python train.py --num_attention_heads=2 --attn_scale=0.125 --parallel_block=false --init="trunc" --init_std_qkv=0.0311 --learning_rate=0.00393
Each number is 200 + 40 x the weight over its row's rms, rounded and kept within 0 to 999. Layers, rows and columns count from 0. The size before them is the row's rms in percent of the matrix's.

# layer 7 MLP gate, 320x128, rms 0.0767, rows 121-137, columns 64-127
099,171,207,223,197,190,250,159,139,213,165,220,235,200,221,154,249,200,252,241,258,164,147,206,236,295,205,148,116,127,161,262,247,219,226,135,228,189,188,177,208,220,254,222,182,230,182,228,219,262,160,136,259,196,258,193,191,240,216,214,196,182,226,225,131
095,163,214,246,191,195,238,146,224,195,155,176,221,179,253,218,167,221,194,183,219,149,186,186,136,225,157,150,122,142,260,225,231,181,226,151,159,199,206,131,192,215,190,189,190,205,176,216,213,211,206,232,132,260,173,138,192,118,144,286,183,121,169,185,156
094,187,221,207,237,178,277,244,159,279,222,234,165,213,210,188,185,171,183,303,219,223,214,185,216,193,234,196,217,195,138,235,197,250,214,186,214,138,259,126,177,203,210,180,209,182,257,218,229,259,246,219,254,149,152,199,147,270,210,194,272,149,219,237,248
098,130,241,223,234,245,222,231,173,206,176,160,220,201,150,208,206,147,139,216,176,151,237,220,196,201,161,235,264,117,178,162,231,196,199,242,138,272,221,225,194,225,241,204,220,223,285,233,213,124,182,165,234,274,179,144,185,207,207,183,192,161,238,245,214
107,139,253,178,224,138,182,261,252,179,232,137,184,193,167,197,191,191,150,236,244,168,162,245,223,135,200,237,200,186,278,239,207,196,231,184,202,208,227,167,206,208,186,167,204,73,199,247,230,184,243,226,202,236,227,211,192,164,248,127,195,165,221,196,202
103,190,196,155,209,179,253,225,192,214,234,227,149,185,271,80,186,157,154,236,158,236,214,238,237,228,209,189,229,265,235,223,259,197,178,248,211,111,162,192,109,181,231,179,195,209,121,254,169,161,181,201,210,175,190,210,217,156,184,241,144,175,215,233,187
101,154,218,192,115,213,174,183,254,212,249,248,139,189,140,235,157,324,170,248,179,209,225,204,185,164,179,209,231,225,196,139,227,202,237,283,188,214,150,188,118,241,179,142,186,166,138,203,171,265,225,137,213,179,166,218,181,225,171,201,176,201,203,272,253
098,214,191,164,284,202,209,209,243,272,257,163,251,154,164,220,256,193,227,203,188,196,133,184,233,233,111,160,147,210,189,224,168,207,205,133,194,158,193,197,235,224,176,214,210,188,218,169,209,122,186,230,172,223,168,151,159,244,204,193,152,158,195,231,213
099,191,156,208,223,223,221,271,213,150,209,233,265,140,216,167,167,268,205,227,168,238,144,224,136,199,228,227,221,181,243,206,183,110,150,223,206,217,145,153,208,139,210,178,146,237,253,192,206,233,148,135,257,222,244,230,190,229,195,323,236,223,258,235,209
096,231,166,150,233,215,176,249,182,176,262,181,158,187,217,214,295,180,265,258,201,189,214,178,202,274,248,155,237,212,249,238,152,207,181,197,244,189,220,245,262,162,193,229,260,236,170,172,210,178,225,246,238,209,191,130,228,157,241,157,212,242,223,167,150
099,172,174,239,198,255,128,190,211,187,177,175,195,210,235,140,222,218,204,277,261,227,149,225,260,260,177,246,182,242,217,193,262,177,227,243,173,265,217,154,124,162,212,169,240,238,288,250,158,195,156,216,181,210,167,128,155,153,233,230,207,171,212,195,235
093,177,245,190,201,217,199,215,153,212,179,159,95,209,143,260,275,201,169,175,196,217,205,144,183,220,266,188,211,231,196,170,208,266,190,217,220,143,225,217,252,204,214,130,226,176,175,241,194,194,136,201,179,143,224,163,258,209,210,153,203,171,154,296,258
098,225,126,223,238,260,158,231,237,203,185,226,178,247,194,163,223,166,155,170,177,224,176,230,262,229,240,156,209,218,182,200,173,220,181,148,232,286,306,135,205,204,165,133,281,186,206,294,227,145,122,206,178,193,225,172,242,174,201,187,191,245,219,181,166
104,245,246,120,145,160,233,155,247,199,154,208,99,173,196,235,252,227,208,201,131,194,202,211,133,180,237,226,97,261,209,193,220,185,153,204,214,174,153,170,246,162,196,151,188,123,287,303,223,214,183,214,199,153,210,222,155,230,209,232,168,210,194,202,246
089,249,205,271,211,226,167,225,161,250,229,161,187,207,199,297,137,183,218,210,190,186,190,236,221,174,150,224,146,164,226,284,219,230,157,148,116,218,199,195,224,183,195,205,223,175,187,271,231,286,224,197,232,182,188,169,210,195,182,266,147,225,174,227,104
103,255,154,208,135,154,148,161,214,143,139,209,218,151,235,144,184,243,156,273,192,239,204,176,224,296,186,140,175,262,273,246,186,247,225,159,180,242,230,215,185,143,236,217,193,175,150,200,166,224,169,166,250,264,236,132,271,210,181,248,223,223,264,176,187
099,223,148,274,186,183,174,216,191,237,257,238,264,149,179,163,243,174,244,183,148,160,208,201,160,238,165,200,225,161,173,238,183,229,255,266,180,196,184,226,225,210,217,239,173,158,247,192,174,96,196,251,216,175,240,217,248,181,266,232,174,269,187,147,267
# layer 7 MLP up, 320x128, rms 0.075, rows 121-137, columns 64-127
097,232,170,258,177,199,208,161,260,252,232,138,269,196,236,208,241,234,256,227,200,157,205,194,163,195,297,172,161,240,167,208,261,128,191,230,188,113,203,190,188,149,232,215,159,170,248,170,162,258,215,155,213,260,207,222,191,202,215,204,251,226,210,220,275
090,177,184,246,250,162,208,213,251,155,302,149,126,226,251,174,230,230,173,227,235,84,217,198,249,188,158,151,222,205,174,227,186,214,174,236,220,260,210,171,235,129,243,142,158,234,181,157,211,153,169,175,272,195,192,255,165,306,189,228,273,162,194,219,220
095,261,150,254,231,261,203,195,111,207,211,251,256,218,161,219,165,306,265,248,139,230,218,243,135,202,219,185,163,185,200,84,200,224,235,100,121,261,184,192,178,194,179,235,240,210,142,291,273,188,216,247,236,235,207,229,200,203,160,163,182,208,154,222,239
095,182,200,103,185,160,201,129,147,193,179,240,182,193,139,160,228,211,156,241,204,164,138,112,132,233,121,169,146,205,224,190,264,182,233,168,231,214,195,188,132,196,158,177,242,276,251,247,225,194,189,210,224,218,161,229,163,203,276,206,255,244,136,178,132
103,250,273,144,181,177,226,214,240,182,183,187,211,199,165,156,251,175,111,200,212,215,185,262,214,198,142,158,342,182,151,157,216,237,255,242,187,218,228,154,176,156,235,190,230,157,192,148,171,176,178,173,167,190,203,145,161,157,208,141,190,211,200,213,180
101,202,205,210,223,253,103,198,274,203,177,155,238,174,137,208,201,212,239,202,241,121,161,245,185,260,212,245,193,227,154,164,253,136,151,125,196,208,234,151,251,251,251,213,132,175,146,183,202,221,267,173,186,206,188,180,265,145,199,205,194,242,211,209,177
098,192,201,183,243,117,230,270,184,176,192,220,250,193,190,211,204,162,213,252,190,129,245,295,266,230,296,221,182,79,173,208,141,223,201,208,187,165,157,242,262,177,219,230,171,214,216,169,179,244,201,260,162,196,214,265,244,183,221,164,184,244,176,172,208
102,270,228,154,268,186,207,199,219,222,195,147,251,174,256,169,254,246,200,218,148,169,201,222,185,221,180,194,187,197,164,170,92,178,173,200,154,246,190,281,178,204,123,249,162,129,184,188,206,131,153,194,195,165,168,188,190,202,204,210,187,205,216,176,183
097,217,189,205,150,237,201,240,131,189,172,194,152,112,241,202,200,215,225,194,222,145,279,227,180,173,251,189,215,246,169,187,247,210,216,193,194,202,216,297,214,247,221,176,197,276,227,144,218,169,221,150,124,274,166,213,187,195,263,142,218,222,226,203,190
097,231,181,196,175,141,212,200,150,214,146,173,137,262,255,144,158,174,220,203,169,222,211,117,165,221,163,216,244,237,176,211,178,214,230,200,178,242,204,159,203,267,182,194,227,210,157,194,200,221,158,210,246,164,222,293,227,215,228,200,236,256,168,162,234
101,230,238,122,243,249,220,126,112,233,267,198,276,306,230,215,165,163,219,253,170,87,148,229,200,176,269,176,164,214,250,243,242,198,139,261,141,192,208,262,190,202,177,293,180,207,226,206,197,249,238,181,243,233,212,151,189,115,246,161,235,150,228,211,170
101,307,251,198,185,219,232,87,220,199,201,248,171,180,221,217,273,204,223,171,155,209,220,168,189,190,215,196,224,232,175,206,232,146,210,234,186,184,296,211,215,159,261,204,206,164,167,199,249,251,177,201,173,201,241,174,173,239,237,240,152,216,153,224,219
097,165,142,141,173,218,203,141,156,274,208,216,217,155,256,216,255,195,130,179,249,193,247,217,280,281,132,139,229,161,271,106,160,172,202,230,145,159,181,235,144,205,274,143,189,206,241,207,178,198,183,142,127,179,182,216,201,202,197,143,169,135,216,214,140
098,167,211,174,226,149,156,281,165,233,148,275,210,110,130,128,267,206,163,194,230,170,204,176,153,225,159,249,135,195,198,182,200,249,255,166,97,225,216,237,190,181,236,232,245,230,133,242,192,209,177,222,195,223,218,237,253,235,191,197,149,112,210,162,195
096,135,226,220,236,231,152,145,199,282,216,180,152,282,207,188,205,250,146,242,183,260,234,279,159,245,262,165,220,174,208,202,139,148,222,219,162,146,261,177,207,196,154,237,205,142,152,184,206,245,247,113,189,176,199,147,198,196,201,181,195,171,247,204,222
101,228,217,165,255,158,160,168,262,118,245,126,190,257,247,179,168,167,127,194,206,177,230,279,175,231,162,201,151,188,269,212,227,215,236,175,194,243,138,148,232,219,161,237,181,272,231,183,251,253,171,239,181,160,136,214,189,273,181,213,184,173,235,183,128
099,215,211,257,126,222,267,188,216,258,169,252,189,185,200,167,204,258,175,270,208,169,305,182,240,260,185,194,297,257,255,248,230,223,207,223,215,111,211,116,188,149,213,234,209,236,173,226,230,140,138,238,238,224,182,191,204,144,184,233,174,256,177,159,217
# layer 7 MLP down (transposed), 320x128, rms 0.0962, rows 121-137, columns 64-127
096,122,264,271,257,185,145,124,186,203,201,152,251,174,164,237,107,149,216,252,214,101,170,210,206,260,165,194,162,169,225,177,208,168,234,133,203,143,219,160,102,187,179,211,220,171,189,187,215,193,213,228,146,268,120,189,210,208,197,242,171,220,191,217,136
093,160,183,233,148,256,207,227,274,175,247,212,193,194,242,268,213,209,247,215,198,83,217,188,193,207,237,227,285,211,206,179,140,266,204,186,133,174,202,227,157,182,200,146,253,114,179,145,256,201,109,169,202,181,192,206,138,233,207,225,221,225,134,205,146
099,195,174,229,87,162,141,193,146,247,222,169,265,238,175,211,214,104,190,192,113,205,189,214,196,127,199,159,164,205,193,246,170,124,216,168,209,239,144,214,164,187,189,197,165,199,158,234,177,189,221,177,181,261,199,198,178,245,185,165,187,192,242,180,211
097,278,200,218,214,214,203,199,252,152,277,183,137,236,208,288,283,196,209,259,201,238,238,223,261,262,269,147,183,184,173,254,154,230,187,187,270,172,212,208,168,274,155,179,157,148,135,197,247,237,285,196,166,172,142,142,255,195,202,178,143,184,225,130,233
105,201,227,180,143,256,208,227,255,246,187,220,200,194,146,148,262,222,172,137,228,197,200,251,199,66,223,212,247,189,174,143,197,226,170,143,130,141,170,212,167,205,139,176,272,222,252,146,140,204,180,141,246,298,250,207,178,268,236,140,162,206,235,173,191
098,279,223,156,127,193,211,163,205,199,159,197,164,166,209,235,145,181,216,233,206,190,267,229,227,200,226,171,209,194,254,166,256,195,172,201,128,240,194,196,225,217,215,235,120,256,254,193,192,151,224,235,159,233,315,275,230,191,145,216,136,198,164,216,233
104,155,225,218,174,232,246,180,179,233,161,268,182,143,197,241,206,214,210,250,216,238,120,184,211,207,223,194,217,177,215,220,271,232,207,186,224,218,233,197,180,208,136,209,212,207,216,96,290,213,225,177,163,162,148,228,143,124,141,179,179,240,113,200,208
087,248,214,160,173,254,203,171,252,224,192,239,199,227,91,205,183,210,236,177,211,183,198,217,102,184,200,191,252,222,136,257,111,200,214,207,225,212,289,239,222,234,236,226,140,205,151,229,181,201,166,186,268,251,182,159,176,217,213,202,183,199,273,138,178
099,147,271,199,268,183,194,225,267,277,216,153,146,231,200,149,251,166,206,215,190,221,186,216,178,203,225,146,180,198,193,196,229,233,271,147,252,213,187,228,158,142,235,267,266,187,210,227,186,157,200,219,205,154,251,67,182,256,231,178,183,219,188,295,260
097,283,206,80,212,277,175,204,199,248,189,132,201,265,281,221,173,202,157,233,201,190,179,206,237,252,207,197,159,231,203,252,222,246,162,166,221,225,254,245,160,277,177,249,171,250,237,152,242,204,226,199,201,179,268,245,212,208,220,191,189,184,226,166,164
107,356,195,243,151,124,175,171,235,160,213,230,242,164,233,195,181,217,249,168,122,234,259,213,214,228,183,176,213,205,214,240,257,150,234,186,273,262,115,203,245,197,206,211,209,103,178,152,140,127,180,169,194,207,180,233,186,185,202,179,182,185,244,184,276
095,257,263,244,120,176,121,269,178,207,163,194,198,190,136,194,257,202,210,189,237,263,185,168,205,171,233,207,260,219,215,163,346,202,174,238,223,224,218,145,181,234,245,213,236,189,171,241,166,175,226,178,174,140,217,197,137,195,227,231,244,215,219,209,229
097,237,241,200,163,102,171,225,217,237,151,176,133,168,132,202,236,237,252,159,206,178,143,190,188,193,128,233,160,175,250,215,221,221,196,173,249,269,238,181,183,232,151,150,197,180,238,260,227,211,179,231,251,187,187,173,185,188,178,200,196,233,112,196,257
103,218,207,192,193,77,263,253,253,237,224,262,170,157,225,151,224,199,214,214,165,137,206,176,190,234,82,206,116,216,211,264,213,187,220,203,217,173,210,232,222,242,188,227,216,207,200,214,242,189,184,211,124,165,176,184,127,152,167,195,193,251,188,219,135
099,204,180,135,238,218,241,149,134,231,203,221,139,148,265,215,164,160,217,247,221,182,145,235,202,153,170,188,204,233,244,211,232,247,267,215,319,235,132,221,227,181,251,220,242,190,233,184,172,91,146,287,188,210,211,229,167,172,158,174,197,256,191,235,249
103,269,210,220,279,224,228,132,248,215,190,177,138,214,198,157,224,230,227,124,167,242,170,169,147,180,184,119,197,273,182,280,288,271,183,220,229,208,192,199,231,196,201,191,211,228,178,199,154,245,176,191,194,223,198,155,176,146,207,235,158,254,154,186,165
100,137,177,146,177,207,153,236,249,268,119,98,207,238,221,173,240,188,149,206,242,173,190,197,210,180,164,171,277,240,166,148,252,180,227,227,222,162,156,230,204,231,151,214,246,204,261,204,163,220,140,217,166,179,189,198,226,190,162,222,297,258,187,232,200